From a checkpoint of a small transformer trained on Wikipedia.
Architecture: RMSNorm before each block, rotary positions, no biases in attention or MLP, embeddings untied during training, normalized queries and keys, some layers without attention, local attention windows, gated attention, capped logits.
Each number is 500 + 50 x the weight over its row's rms, rounded and kept within 0 to 999. Layers, rows and columns count from 0. Numbers have three digits each. The size before them is the row's rms in percent of the matrix's.

# layer 8 attention value, 64x64, rms 0.165, rows 43-63, columns 0-63
095:560525456488534588525560497551510549526522492462449532513481538501513549545604498492522546561435414581538553339493516502479458487443550469460542499456502348508498492461475500419531556549461548
092:495579460493448594490469557504541553479509503473478462487426571490550499542448492467508505495561537583552496584584497583564425350488457509498443532504547521455385553518496535432490564495461446
086:509436548448453516405513461425548540477568488532522448546505585504493461538472525451488532487499549385523460487492607510404563623563493533512510461520508570535551498516466553547440404445445543
102:501450504549516433505548494491513523557482541420500483457490426513472554497399483535483497491527534590434487444507530466482588526553522369560473488439477563534512481503441461428620429542404588
114:485499519484495535577561518547504472536445572521547490531486526480381445529505510515520557481564615532469541441470582445533448476585605407441511565448442508443532563598436454454506473492486524
102:465584549451470502490564532493541507533432488538498511501571531471526516526533512632511472512590448426532501542467549466458411486387508497533505414508564516511454564625447550450532556522599507
099:470521504482449526426425593510432576481445484458449618490466498513433494456586503400466442516494484476524431517561486419560579449553549521494500632574506522496471508445509577534478518508548520
095:522459419454432521512551418527512489536547414498401482470577519472579461519430426520473466412440480417554456519475486521509522584434507509563477499545509487546389477517452574503608476499438524
096:485542534499431510526468504415581504465502480506504484601483452459477510518521549462492521543493573480573506517538467483511527508528491537462398484568425583624438372434503576499597463453426541
095:585476528540498533476573454637554515585429475598526511442562450466469500515430465458467554473557543560542457494561426526508498514490547600511526564429487553513582513478502501465526570503468589
092:552535520432473438542431638471370482482480544522474478510502476469569451549557432466474468412469531504540446590520399535539543487486506528496517516511552521461511505502583454600425565489555527
096:456482526465512549491437495482479533469440493566425479528553506494471616563455504580507510557459594499459522592463600350481447413462539481509542499521453557537550495502532562455466470487548422
103:528518499574517556539464529480589525471492509478481463468514482493436557447556588627535532629448515476522540461425548405526433414491522500556541523500455409514553440466504555411489437491528499
088:530526503482446624474467543370447512483478517540472486518563498471522519569419484420505408454537528471617464547483458434468453463545536548458510618500485478459494462523547489518578453490404477
091:512462498443471560531593571426580496467464546582530486443522476498465497451567495533492597476494504509513456515489532504615337505539431508487515448470430482503531511442553431417505420443519502
102:468523516445555493344535445413565511584508479513504496532471497507491523435458494543521467569508506482467420541475403534508365528584464548464532444524485502532471412441545481554604515511484520
106:520516496488584405401491524407528526546592513480538523528487529483512467477609426437459475560533451445549431499484440534441486499568538563528541569474548398504525517534452488570520612526543483
104:508521505472458559438444409507483449503537546512524519560438564499573492573558486381510527475489521496524565437497490631515467521499455533407458500482569529507471385444504575450608503481439491
102:557495491449539469434449530461431471580445459575476443444456588541548462401543538544583485446519445577555487481478537434418457483486563449427492471583483438529483452504602440470462524493514485
105:534565483493481486478475518500418509386435486473499466603493460441461473603589465516459470442547489491436478500441582487535468503483573416519509524540498607532561605581495442425534528508548485
093:469499472542487516538475421446449409525499540496550487489514465492529557452529500451521528522405418438486503458461432435477573539422473494505491471569505511407514360425500611489458424462435434
# layer 8 attention output (transposed), 64x64, rms 0.153, rows 43-63, columns 0-63
082:511424489620453492517471508461416539476473441428489539493537554390470494436487457509463496500498486649560510488493531518491530494562456428427535486447527483464563526431549442377478516547570488
083:541480563542438593440492547498478544576468529496413436468490539453536494468456566463581570463517504625521475498540474541575534462493538540505506611507548509561468421385429507451461515466451488
082:395527449442523540534518498486551480450574531577473532609464412557453481543569525529460515477484488358578474571414480526436433492541528463519517496461491487440519524612519483502553444536495530
101:513550523560535498604542557555476416577463519391575479485480534551456502503481496497493384497532556514504557451523574497447571484535456554550497566511505481509570489597500434518573523598415480
103:455585464452495498604652415528480509449454438449525538486540513579431529576453465520525550420494520508482490450466546512409457511600506500496480546493514526501468486581495423502487449560425547
092:496585486459414548477503432506510583444560435483432531541488484430382516519496563585462477501439478458505533528518526434460370486461525466552548439421456435551434474505528530515498493590460537
113:476428517537500452523405472546484534504482497511524465454431416510539570487520488459457483556540506450508399483560489492625506487547548531552445545510605493539541484454438528530483496433639609
093:564451547559525550413395542480517525472517501456404485520471506371451501529570484479489436441476520519557497577497521427511615487475507446537557470469395459406553518565486490520489477464434530
098:436492533563538469470506459485596527467490503567458429512430442509486435625543486500547417573530522511470460578539569515425504566574507541542513542424491500458555444543495505522495416613506432
096:523519514527563475454537470567525491612503442486562440439466488562468505561496484465534512402506436465531550539484588431447385447451442503517447580415524441455455517546532453413542445495461548
077:591541546430470466444487533453484507547510541522540420469550539522599503516506509403508519388467525480470403500580386567606537470429531562512471517530505517558466527416468520525501516477574527
100:398516504413429498502457514471554483509482418552453473524458503407504503529407475622493542546511528516483502480505607508530364482527559527579497432588510471481469494558457497480477407539552495
083:458403447544432430543476452452528525462470455537509551486459512425439526472424450648538492653507490585517517549501546501484412526589485473514510456531458558454556523498524488477464469533474479
093:519511552482466523435448531374514579592434482517483402528545480486566580611479482463521513494508438522580469533448514554514531513535546500566548536524525466563485545577362508507559475485520549
085:510553516507468537456574471476507586434526451472507505548559548493440550475537479587586526548546520497437483618457484530466420559455447570472495478476489557395471507555546543392426431453453491
090:515475417486572541410479481503571510472539442558478516522532486486478496524527495583414467650526477450470500533429493437381476554495531549490456524465536436455419448592553520434575513525478527
101:531443446519446507459481472526467519414536433594575539495491510481501455527557510534369502584451447430626431505435405448433479518505521498445515576477484447559515502530486544504559515503533582
109:521541528537632573433540502438479492481515591443468504590496445515556451610498517485516463465496425561524423527443525532483523579575532436433485505485529476510470418419483528436499428508560446
116:511510447410502553504457531480487502464479385576451536517584448591595571398450430500479437495516550593559461490497464519514451566488481487473527430523550491416460453487584546498537565520542484
095:555568502508428524471534436415412512467493458469458520543362613359445515508497526478544424419517560536471519464513543516544518468546499517495516532485538537570541484534419534540428486488550543
093:477474509533573432505435512479576536515486532489503551534504426477523472484505436441485432589480462536488495557460452507511536529564457406478558388638391532461522496522488476476396539458570439
# layer 8 MLP gate, 128x64, rms 0.196, rows 0-57, columns 0-63
093:453608481481438446505504504475469495570518483489480534388502495496395442527560486549530420458460525568471465522449459464542584572382498494460526554527495424568563451490441527524484572404516537
093:545532430553433538602605407466592498525491500448488472592534564489531545485552468465436534446499472465486515608535541545517456424567532504478557494514605492502538521467566507449498512538446415
096:551530497518502549489521583523604563512495559503489433508517525479440500443473599585509440456534534594498412446553562519509434400453464469464489476558534389479495540500533539437530430457410485
099:460550473479511455493494551489497541472465492527361610479453517466474576556450398470510498451619488483518442556478446549492578438474447495529556551461477511545563556483482524462568413538409520
090:518541484443533441447524428428364542476466497536555497562468484565510556489558496469491452481481466457540511528429462539525472452485514636532543475475588540424490586458458567524459582511597487
095:513485442545533506564430509428558575455477546487467406425539601519552536509484494532574423442539463463602446540513444454477471423405458512533515446500528434497534500530383476461477486515440447
101:457380465528508490496455534522516427493510523541464542548428475477527608565416512477557439511467452447477425522493630502466396508491459471521494428459519517472411523478568463426509464432543569
103:550566467632565515462474534581484482365469446464473499492526456499448484503451503534584528494519500527387447463444512540535511468491538521555384600504468527507497568524509586456551530443521531
085:477528601550486483547405386490485475598583417579561508485566448461547521537462556475485462455559590485509447488437485439468495476538466553472524510450547467503435404543531487509418543504473451
101:441526511511454456563479556510553534521441427422553477458390512417482496513506434499456483466513401519514453488505490503551558518460550508417577423500482615463566587428448531440510494403489531
102:447468482579531576512597492415563638487595466511488572538553475464431444526527453525460493528489520463530513534496582554486459396542431527465571499465550455469529419542485488540535454538554475
113:584518457526499471575500459472485568496552598479476478651494595504454499561586441500467471475480517522539561399499579540502490515446575402433514418520474537516582487454482470502514534487456474
102:479498524598584575459478466550500471408452531514531526484539511505448521451511481551503435478471468565491523535400512514509519536427439351529422483573450523480420531461607423501472572486477466
100:604543443563414438546497441501534549545512564405473504537447440508547555459417502534583499503514495467512518451508399536459505543405523444608628474477532509441522498527460477460455482504510474
107:522480402504579499568457503580567467491546555424463470569505599434490530399542486464453518520467402453511537455499526600516467526539419463519413446520453497490517528547472514479522389488486429
091:545562532514500511534458405505514533447432559481491434510477613560457595532574483481443407441510501408500442512511430474500439461457422525445437507537572509466438571571532482565445538536467490
102:465344449521485598509435488513523461443495534548536549459441463508584498479460492554684507521460488473467554414408473544473465511492477482518434455503514554507492492527521524519602484491523507
103:496513411512397540447475484573449541521509435374507520459481484486487572552460486470539454484540496411508359501536610523547528527561496527594497568456526546548455550499476432459486455518508456
114:473457460591520477488495502433533494417404460488460556502488521487471485414532492553514481494540461511435531518410553493533544500423520451496495433453537429465499550430508595405655436429503517
112:532456439534556499582494423448462547448573550490477497533528550464512567558389405514498492475458430461543541476421449475530439591476389584508542528582505438553472537552514517516531527497515429
102:506569546533561487494476582565466549450454451501533542478414491495474558502569558471594471493474518509414628450501497480624448471422440525532526569476533497448491500458581509482492581448543565
094:532439422602522569490497448520495557475594401488534495492457504515535511468431433463518569472517541513551454447468557532586540422517540520502461463394491503570476538485421434474413450580449535
094:582547495589437505474447479513542509569506600465529470537461497539551411465510464467575504504458541437463523420493499618402550499454504495517533499478500489400498478431452540413576489525484390
106:484501471531521497524561527460545569495521458538438592459453427474524506431399461496565458459499400486547503451501617578533461536439400487538496491517483499552445511524491512330496463469491533
102:510475551499495590490435451574497533460587492447485546486405519519432540645537548387521470510477522495587433505474510522593608557475508469495487518504427519571472435506547554483500474469538542
104:504519511550469527494451546550527530462485489371497418447501597485484509463501505546523475473484536572517463449499468395458434437418558468510597549449579559566527531590440465453502564466521589
116:554430428515507497539598487472571491445416509480402518546455511471521558470450424444509468517466432475535447418455479499474499483434476487547492543454425562619521485579415535399495485492429497
100:537391492497509536459578459494622533500510455499484575586501490484547558413434492433495465475539495538476453445516556575536483480468522450467554413505526395497565606430509438453472496453459455
106:513517435516641481509497400505522536428524553444518495519467618465524594445448482463532491508583450456492526540432479537497481431427459558550613491471535438519539526568568526547470451534521502
099:580467457545515525549478510539562462517488419516491541689505547444547559491430586554475455470499484418509508469452531538525460433393490556571541488534480605486539500479491500450458493473460473
092:521570487547417511551459513565521504399398516477565480471528477535452445420445484430458532550523531608579556507537508490450527530499524425517580524477425544543517450522431526491442532399553562
102:535491392510498532479502490460456563567523385520513578506502403455493465471487483565516505484537489489557496554495521606512423417563514548497474530552396488469460508440647486444453455546536464
102:521529546535519513516392564397465524488494492422436485506420449446494504421511471540518437441468471515577436559477617517508555458541479443505446394457456444513462512500594547461542481444449439
103:409444490520442405451447485493451545513562546482470495505474501514487502426501391504514430449639531547649477502490412429504546517552465528512555515462491524556523456462504568491510521485472410
109:506549468544501456476489498521560579515519436481447556615473509502477583443474562345483495470557541595532464491474481445473501410448556553517556554456558480523532513423474551397493433484491500
109:531482448600537532541562444498485457494452566564520550469505521447549570516480536514516425458397467508569513451431545549463394507462581474515465503598505498475497465534480519501672497473455469
107:538454509496534566496587497566515551468475542509563564570447546487490512489514494448511457504499530505607407345429485445509446522519394517444588543491484437547447475421491569508503571505531522
094:482507487479447540439462496464529500470444399575488467528500482509386532484597497432439475526501496553545490503405587378524502478525566471428525445447527540573584521472458510574532481527405545
091:458521504498553472542506423417460459511386450460453612539549429501577450495522531504539500526515368520542455477535519461487404510501446466504428497472560591469507485554429483549525494436400506
105:395494508520463573455452530466503552493477462444483471445525529485509546573451521597517433510476518447453504503543574511596559599470488458452508443482576483500482470439668546437510458465435492
092:478515513492537612466532493510531537519420438550497451403506450495444533496521568457547454475507518614538542509523492454565504554464389521472560504561446515494451448524553622595495549400480497
086:559513491425477488502514429549490611434478437582585578443552472497600564550547445552554514439494462521610544526423482497470522479424421565548520552512489552455418482474514483481497462528523487
098:609469456518413462517552418573615492477533559511564458566538519482559565473501542437524394463509514442509376468467509469459472467493468523513515501519539411575489498524529450506500473514386461
094:524617475575525494524435411546509434514553569487509555457549498564467599449534520528422465516452515482441496508448554441549590463470412483504431558494546510482516525436531453492517455427386534
099:497574451512578474442470557510509556472562515471440485573434462439471566409440477467473482445513551525437577491489496588596431520479515479459487551382464464483524503526463603408567492544498475
089:462477474467509385540512489506465587438643521441511543509511513542579410440439513450496470454461461500497544471497530492512523522416397534504472462528499449518371463516558545463471531509406436
102:517604469474499528411482454450547563548535486538420504546495553478435441579511483466573537516559532542503594425545603571503487504452487503564497559510415510604510560530501441418538559464506486
089:433527486518499498446629604465575481520483457463559483523472465503464463539608559525433434561511480520482547527496503580507459492503500572465498495484455554518598575487360504502489473409439543
086:483568480470450420526418414573484506572514529481479619459401455560485498539534522466494427451541533557475422467459571587530527529447545428490483487484459511488504371547482475412539489468472500
100:456523486575586579489497457576432515544502569467498529571530495503481466490554604565496517541450507611471514476515493504617509432481439533456466528578492398450446502416545467575524568530515469
118:465517420492569498425568503544515549445516419415476646453417550480487519496440511539478505496574417510524517516452555487502583482501536470452599479485454556529558518512431480538443435430568506
098:494487573542529427542542547440463559527450474513507550488464507455476584392552521525554548556488443559484518497518438490569467451603487511506400473447539411478559426428460603444539487448539462
092:560516437473543558587567425460452561437508466477489585547522507484657606508394514426503431457428499450432528491507478510486475524461481494456537531492526488474502495522470447461554582495554564
102:610471498547483537498564479527515414478488521463514475546518476483530513475576567520594411492537497538425459501502485583544495561504480418479463483436559422490448453491531534341573512436573464
088:521625422551511540444453444518517443535419458423596570478492521480491522509478564527484466456458409385476472524432484451536475507469491376479531563536558487583493525458536516503517525452573480
092:577517530567452415569524445509472533468524545465577591474517492500544532541387484603488446486554437442525460407502492474507449452511494581466413477547597490508439456598502499517521508536490430
110:595523441576513491432549524598572494471475462558558496503536539474445613516509498436475465557490544503416464415447586517517411497559534465552561414440490516525569525453463431506503456497532549
106:530481424535548520476587470509502459506522414480533495553528515446514565469517450505493420577642530578460531550523607486480465452523476449424504430560573512498481495576469536372487510505529437
# layer 8 MLP up, 128x64, rms 0.186, rows 0-56, columns 0-63
089:551451541529614478470505557538518468554472555448497480502467524509441532445416470471477384482492414451476505515590459387469565542505478536529547633518543461490512528464548566582491510434450520
084:470409567476401350524501553536522516460506488513498503526507409533497480550513528584475509541472496496514564498450480410572471552436462499506482521498540536388415461504570409574501557444517542
092:460606514480444541419473547470486457485505532525575426511441474440445570561431500442477508509495555554543442441494482467566506497528494544502559568548524418387470556475451606403469488434469498
095:517468535499457458507608538529475515509524529483489454485602405583518478541541543447471576524501477482523461455572505482527482535462481527522463372451428544564443419580467461444597581445498567
089:452527452484566460569531476573491474546428544481404418423552475533537504471435478578550515489482468499473516459521425404464586514466478426523497542538498485483404372561553460533522526509405509
091:499461543493555481544505588438503459523417576447492500453557401439491414562440559614499518538498537527483508553569471478451467448497528533531566496543476571398522518392426463516510567494476452
095:562463467503531485542369524515494474572564604507474438537469532474494498495394428534518471501460511438452465472476559527495482406480497427577483582459544545459381464558440411520526459511463507
110:490466522531487540410433373518478549478437486493435507390496570510546539547474512417596420505445503549526520481541575554474595503480527433530486505541561468419492512593541530465470494560515434
086:529424539528494486485598373565508494489409441486532444501511482528536510468439441473473564588465491473572446515514576456488435524498486494447377465600499554500488511484577486514464585515528409
106:488585539498525401428511524557435569471518454533600436516478587493400478422521415512525514518585480479557584498460574537483530549474516524458482508522429510503503472468587499449494375543525512
098:552540519498382488477472470502542476418453407550587492478486577581503526504501520512507504430460515514543487592445587429467393574503501452577461527534442527460539483539561519529405513470436440
105:478517492510453591566452424451533528447490524417415523494536541503590437437488494602463523500539523528446464468511557506470391500489601433527605497530584542567513447472515499468567419484507508
103:465540480563434537552491553496476525575539342558519442481480467510491466534455511535542460552424612463477496558525504526519478531628502498437541536472572522556523446424574567489530430511544504
095:524513556579439410570485468540543489451542493385486576461548541535553659501422579511529489568488513541466499479499528485541482526452441495557527580512496465493521481585585490531522519499446587
100:460462559418534505506599509546471515449530468571460487448468551537512532522479455492445421532453444489482544555506517534565546398524461597522495583519577544481499587415518519501376553409521489
092:534559501501538468560471519468500489515481588469556514530485607469473517445588587469461460461538471503553473462568461445560377407543499577441472513573596433533528500492486616518556527534491502
105:569484445543404446582512475503431461492474502499574450468588533549447552506622430511500453464371562522553483522455539491475444585570504484594521504557537439475477451509504531568496541497488465
107:488608535539496475529541437488485566541477525466483416489506575493513474535437503468570408492529421446457512418497589553537541546411531559516542612505543441559562574435402482517491507495461519
119:454553429490351493468523490508536455491499452496470516425542417516477552517488451585541468538405511523553426521413440462458496519536446656495493499519432484561509437557511488559490518551470463
119:474483434503508514564532558547603508514450512463501529517487529581445519422493448527427508516522576500538609520551475439458510546429632537518587453505490502425582503478358466513518490508471525
103:463479487512507522506557543542432515606583515487474598555514474558451504484608557436474411550435422458502500508515547458512444555452467472499516609542514414447556411581511478457447501547513484
096:538561447572451368455504552569511556466537431437519507466521463552428599537411489445568532520507516532489509464490547530575548451459462474493446504407498492493456519405413474502507454423523560
091:475436483552441475517468637459463486539563523538458507428439464488447411526517446547469521456563472541544495602497535519482551475481485480529522413443526452478600563481592563495512425473585438
106:461474488461437455475494509487494554519517512413468623403449501496547442500502508373480509455619502450425439452510462496530537480520485588490524465426474593516548509530477498465532460462625557
104:569629535517485577453531585477487499470583480518552492499423573546550553546560485545542477483382492447538460458516496569498513461544505538463518429465506539552466480540608418484432528514590500
101:480402497569561535478450415510537484574565475483455516523444497580553469463472535595580489561419519453445529492575506445465550508548415509509527551524564476444502422559461425589547496470435514
119:464467463524467480539509524466467491465484395510485529463545400568459440519604547498614589483473521516456515459484491447581511490475457553490412455481473510477509560434534520436625510465584591
101:481560558549504482456554486528462563544474471501515524492490554537454527499445515579469486556503460471573492438500585413526441539472528532579611578509481519480502550537532526450329503429602486
110:523607566487545407458503461496436572461464518511424485506463620506562591489437453409535431481553445461519480449466456558506476458458519501514568515419482463515530586517451565572475505499435460
104:543412516414515562530550438491504542470533591517560560507500455448516522502523463545456558529621444523611505493495450461441461452467423471457418480517445457547508493461508526487625455514411456
092:544511523552463528407492511476499509619455558581493461514550559508546455497526525498526493458469466479440408514528473517428511440595470476439587508486507547463507541471462452553434531635447380
102:392503466502483494511620519486500498517467477433488561442440464486581443424507555579490526518523551505520498487489439492592403555542595561470541442501525624497465527556483498434561516542580518
105:433501542449444438525552470428533474476435490398465624418539491474599530415448509551512462508507444557459512475509486501499463480504483592474534479464456482537582565517535518407442466527615500
102:567430520462521598425420500485502490501512534536548528385457544459547511397451522491487547505476504470574484518505432437443415497528547482543529575493447449507565463455595516584430402479500536
110:530516532488565510428404533471561424553555461458519575449480599501535504389542412468452435536458476487431477489501481516420535440446514534495513532480497604459537463584487479548503478585423445
118:499498461513509639503540504433470459375487532599581564496444559456585448512465448471516451453522481559527545424487488475483513512512594548474478478598468531381462509546496484543551497522491550
103:517556506519445515502500552498532496472526485524455569622469415524402550573466496456483439534432523588630515475540498508448395563523387454455474465573452508481420476475501475540488501512554516
087:558519444504444534522491460564506541456625445557545428460496479526513465558449485518503478423556464454492437443469543548503530544482592429589426469502487410498549581535490474548392502590532530
087:567497543524523512592507489585543497498587520523527449435528571432465568443508369525514442506439518438443507456454496546457547530502563411502448474476453392569497491496552547451603488526545487
095:517568505490473457604476490487410508422551478450593465482547492492507499583379492438510513583526561598470479516438447447483536501470392498514516640545472510519493502472461521425505500555513459
088:518524484483550430535532546533523548502549492454523390572418433457448543443483508500517541492500509507604543502479459606510424490547455588582554471449457461596544448452511468517412526596518469
085:571531455457480522518528527519619491462466549525476567510442463483611445464566401453483429418523469546440520516477475552449468501445539410477508353532525483485472514448490588513541513463566511
110:501467497489468479483447465522709553481525572549576478438529575547548473458511479514482546521477504468418523419466531497473449540453441597578488512500488496504456441482480452558472503521411426
097:453534522511512533484509528584535494509506585483522464551453479500453430487522559460513453544554511542454531402475464526507516491478537445362517518549425563528435512523367497444530627511420421
098:457514443441507480507426571534480545523608499475437538486489506532324490494556423527477418518490480419507493509584498484532441521565469467421480498519511524563447525549445579553447595524509529
085:594313433496477450489481412467510490517497517518432539530495486525534470498572560467503504481527496507553466513512404564550403519482533561501451528458548476437446469493466508520580589513522599
105:489446507468424465483534532514512564477415510494524513444566520475530559472421450553476448604508511636585451563551457350539446529540466490469552504544506515526494474486497557512436484479541401
095:432497498533449435552519519512453518503382455546515582529540509477508502441464488535585519444556470496483543456510608571548428512608527434396482454486499495526477498550556476364516519454569486
085:449492508472587550495499446609449466525528533536464474513515509464502584576424501454518541520455559572476502503527511502534509442541456544585430556556479513516472454486449539626428595507487366
100:428576516432495476435553523501493503526432508473449556538456447495394524452610564616481506598498540581533509541461524416537525466451580447559580577499454511522561447495533504490472529483524517
117:388521578515480436471496478523462580496506445438503529358577541570495552437493497495507496511490550515450525468518539477586509482436552517481488537470495513461645475509513574488452528491607592
095:510493519462502522484454446464497433542485435458600476462494525483489471366517527564550518628474489509479568572551556439481407509496388482457496522448536481467556486445552423388456497503548484
091:560502466385431489465651463438528490504472507569532599483423447454557433550454536574474475518525454462578540516486445484510502491434484516444584430493422494493472544493472449491446495491585516
103:558385557524481484535514505499531522486528453463533492422489447492560476548473477541566503503369511446476394423520443515578560490537529553484497402399439507461516503546387465530549529524455451
097:547587475542533427498461467429427482639536516525576450534549546490497521492499519449414544460549438453519524507474547409483430499541536388505549524532608488496525436451544520561552530446529482
088:547602504513546535517413470411537514542463437515520463479431489476544513442552588446595442464489449497445558597483427539473495472497476529452440532553505519631528566467541545474571569516458501
109:578510519547495529465432456399538457437470450519435493511446425486464533441484516522475537501439541574429469542503425531385515512527491555519381516466433526495512439482565567461575544479518615
# layer 8 MLP down (transposed), 128x64, rms 0.149, rows 0-56, columns 0-63
094:465531371504525444508403565544531521498483509448522528549504527447484526436399515433606519463542480442491593516460471489522505603492529547492460548432521386502534582478539507412506528555458478
093:491607554554503526351514538477502500518501419414448535456572449490482533425479467549519525435525457559536565508506470512418525447510506524496578607545543481546529585454512477549513417490523429
095:471552473455511499451478518565442437436500448490527485444546433403497542528466488502507554502534544497470482493553450412456466530503448427557420438495427365469581478484603381480514436483483513
097:454462500524536577492543545442500565530504542428420477530522487495526485417418522520524611465486462413521459454445550454452512499521515520421559576488541461391519445506427500507474563589583410
091:420564525518478528439524464457531497419422477458413555437400466591551387484525524478398486506528539559504572434468543494576479546573514516487517506472503543533551531443578473551561485510521566
091:501588485481527491476434460440477541359524455486467474517515498544512578494572460488500508416595502459552494555514442433491471487427583482488487465460480547500566426531528542391542496621573523
100:430442546478541482398530427577569430499521456564528595466540496588518471469469527469530501512478443463420552554502465486494466485461522581532496457439555374534398505453519503517511424568469453
105:466538474486500323439615497503494505524510513467487501383550489514450499502554515491579579517500532530549434452565552468533549447434492453583424523545486518434555532541469474452469548434473473
085:528524524451436518447426657516520557487533483460511525522393582453410546503556466517496485411461549557504509441526531474537523485477542497526456469475509555468511578550403489468494548501382574
103:512419508493476504523495484464513550469492552490465461514519524528582546520463393434631560384478579515485457541509463496474502603524541509469561607468481479453555463498458537424566440424424499
104:453556472506539437478519519566480444559480428441539515400575451499540444479585534593628442544582565504542449487541469568508560418493399453522456522479468511525446512523536506514526494540571500
103:531448486488458555430494541428423516491451559458474443541477484537518463548568569449525511488511614501490570579522502442485555444485552515509538485516463472486581646599477534408491557472577530
089:461490505505469429432538526444436505493543593451477473470523523306482536489489516425560513505572439481461508474492491541482445501486422521489532566600443523478592523456468513476451471566403481
096:500501501463507491454510564422464621496566496473531541497486471587513458494491536394554573479502442467495466484470445530468493476493454616569590486551425476517480454503431545435397588505471586
111:454498473553512583559550497542489552539537541601428488473465553601518547482492504419483494523416444528506496503443581522452484497587579536527504537519525482404512467562598373434525488481460542
079:486422523461531532511503462466478560526506458553488599515591434619509495537453442504466527466515526392476556570532513563523517537573406466449427475533518473442475550527576458443486475627509528
104:458560573452574455542442503450378428547551448439494499512563548497498478428442572486454508540525426475473508571496501584589539490513469489458460569568403494561526524419467530519477416463517495
110:506491524568478588480442539432509536472566523515506551556511446581490487432544522529487453597502600624535540495482500488517480549542461383465574460521482440508537525407525464462470500569389527
118:525500476535408385430408503525491489553510515432431459489560505496496491437486460506442436549485544451431585429450492421528540474468468579463567584473498508502462459443432542422609519481500535
123:434477470487511443430540474504546474479485516387481500525520538516415539573555467399532582451492474544494616474462478498567523544580453460506421496528486531548558500416586543475410474596523502
102:566479487505399473462569529495515586424460554547458611514477467597455466531479481505480541542391483485502501536470451534503539504627568485534493423577588574460464541486524587513496492507535468
100:481401463484502465445468508508495502484549536423526492525479485586509497450510503487474437606496568571529587477437550563423516505417452538538491497465444435530458551497473394541357597512508507
090:499482567452567504553518444581458569547554493559522492511488453537515416456519584460481482467489518469504577444535505518469467472474476483514472639492497569533353479485459384547540522588440496
112:442402556573522493509474498430523481541545475511514457445483510673442464484405491496473523518476479484517575621519532558509579554523509413485490485481529508502440441507516466377504531467495435
100:562512466439459450451569574523503499476449509552487573523586451591527561544560544485504525587571485412463432563405515566425472435501508572544486497610426456507513464482532514504520482539450529
101:492527494532458505467477528383455514554454611500552517553483535568469579490544511556564498514576560557430463443524457561595514476453502506477474427457544460520442521511418434432462391461525566
121:483594624496478492442524507508457483602549503474419533595516493499529486424443469511493424445491483550512523501475486482490538446498436519549521553618430613524597490495565530491538520590466465
093:549575514492424425450479500452426556486496449499429490408534547464535548541582482508569490507497471593532527529517595514477554540466383512532493623547426546468464485433462549535522423463484494
105:548497417497512403514471488586462529505491537569506509481545480455538440476522501570436471457556455430552528447434516524386481582524577469465456448464466432420436537517503514512431554600587539
104:491394506488535459513527472434558448474642489473500506485473481435513419425464492469563500551455342528551498512530477486592529510505460499507481548489561553594515534578526575528519505537540575
092:519603480484508490482527463540517469450483419456534536461492517583508512498471462505474434532482563494489513451493559545584447397536506529562538469570409498574452504520460513516521462348643539
106:524524536584554539442445523495517493404491435611489536610461521469517505522481553408609510531527470476501522546445458534399629559425538452538491438550541481478447488490471497547490532509479548
107:453405456460521504513547507465572465547578448479479469500469540503520455487502478543563436518505505445500470424465470455479553584545438523588427531498620512589435499558485456513524473618594431
106:511468473458439382572544489480491484514444457515465504615430546405475478506445503551440434407552467483610485494583503577510516551536514570513539423436448468487421500522470491469452545547493460
107:536446537521492508484478473421603498583443547510505506498535562592447557510541568524441514439557616438508507476535477509458404454478529448460588525498510571501543514517536386413546484462557549
115:519424506458454455587498542609479522510474437418511473555465530510478439522454561494472523492455500516498480563554547501506456541453547565507547491491458548509553544489470549541612503613646404
099:541566629456508567516542517529462518522452511529520521411673503542488538575520474518536530542475563524465440473469498431515556572520491460515456511576485416557464442465474471509482562501578577
094:508527498507489462498515559469605450481501480538528523413540346400572493490514476420563491450413533381476467456433490538473493418456480508498504466527448462452486581496396472440477484481498478
089:547568509512510531414421516520451480412485513516532507557458531452391524480571537470512476576539612529546514521452418494573540471567459489527539605543488535474581503520527572560576460524417537
107:488545473587434539456452506427493470521505460428504573560437463580449457506440527503468519586562489506502567429436380471459557556515478426483377481453559470533506486459454474560445505533450452
093:532545504428486585513481503404502516430458549608510508460560441556467591503513531574501457461508567506459517461545505462460569453454469505485570577588460505450427590531453589499594473489477537
085:422498505491552505568491518495463453558470574548572483538551479390427578477552447548466561387525467379507523553430483487477415456468555464608504571467498497460496551515494461482477528567484477
084:493540536534462518520496496454345495537460508466500550498535487598402512491490548512541516334548546437523519518544475478527549517562514438470506519428482401446496552548404477476514512501592510
097:564560482509503561530470550537569541500486516479510407489597497478590554485504510537491526524497465506547573422546500431477581499515556402583445600467534419561546525478531471556474444493621536
104:541405496496503519485472441483507448527522480496536427405579450613554478510446494574552564542560511488528486422488518550559477520570447538571613509358474505551532464507510500476552561469479548
086:490559450533541608454597478497508408536514520466488479518530539504427588443481360550478484510527558528416568475477467486476372474560492443491543524582459488488571534489516555511419527493495534
099:476514560475506550459508501534496527441527485538502574577513519451585472513540591485525482513569482567430580468511445641551561547566544471447556553511523585450527493553382532486590488514451516
090:455656591553486610472514556498526405505495504494435476501403493541490462528479462541502527501569477508503487535480554474513529360466492480536608508514543485498466526448436541567550573454490523
086:486493488519469460532519508534457512484455446467583566509434446436540547557557533557482429495549450497531488592462505617567447487505545423475522492473529502470576397578606515448621544519522504
102:608447527498498500529524544490533570449473531480499416483511534415545525555556524448561567363498451409512465441454509486415547542508557559550485484419463546410540500514452523530483573423488463
115:575468486421464447431416442430561564451497451460435494419498585553499503476525519527457505419530498540452605416505485501446560514459580535506527453500494475540554561529561528513429474488578408
100:457483383419424397556513436494514483539461521503521463556398390480537476544520484534515514503507489407436563525579449537538548557499526432512419464550523583527522516436416474490477465450494525
093:493532542562471430579522483546422460481576493486521408515478549434490521468456494476437554400537542402501497449506533475497526512554634529467452516418623502491502481436458508528554504396470502
102:490522470468580595529502439433578443462623567481496517574455532567482540495434571421430533486522478571575531513536530490470570606531502533489497447481575498558464464446538435548504565529502511
091:477542427443427454469471512454506531420538487480430527487518479606533359480530372529490538477574500428446449494513465576485482496482444533461473523550533480510458466586435463535560529600548498
092:511446434615434475499523444497463479472459511528528392547542482461415547455543459533459471451524519474535439484450477454576443484529497563538552504579545579365504560550506499608498500435516534
110:507491466526500508417475509458586455516551490492459493482570483479453497490505582509535578466669445450481468450429523504529502483556464524374479502454564542431504451367511439517459482539505432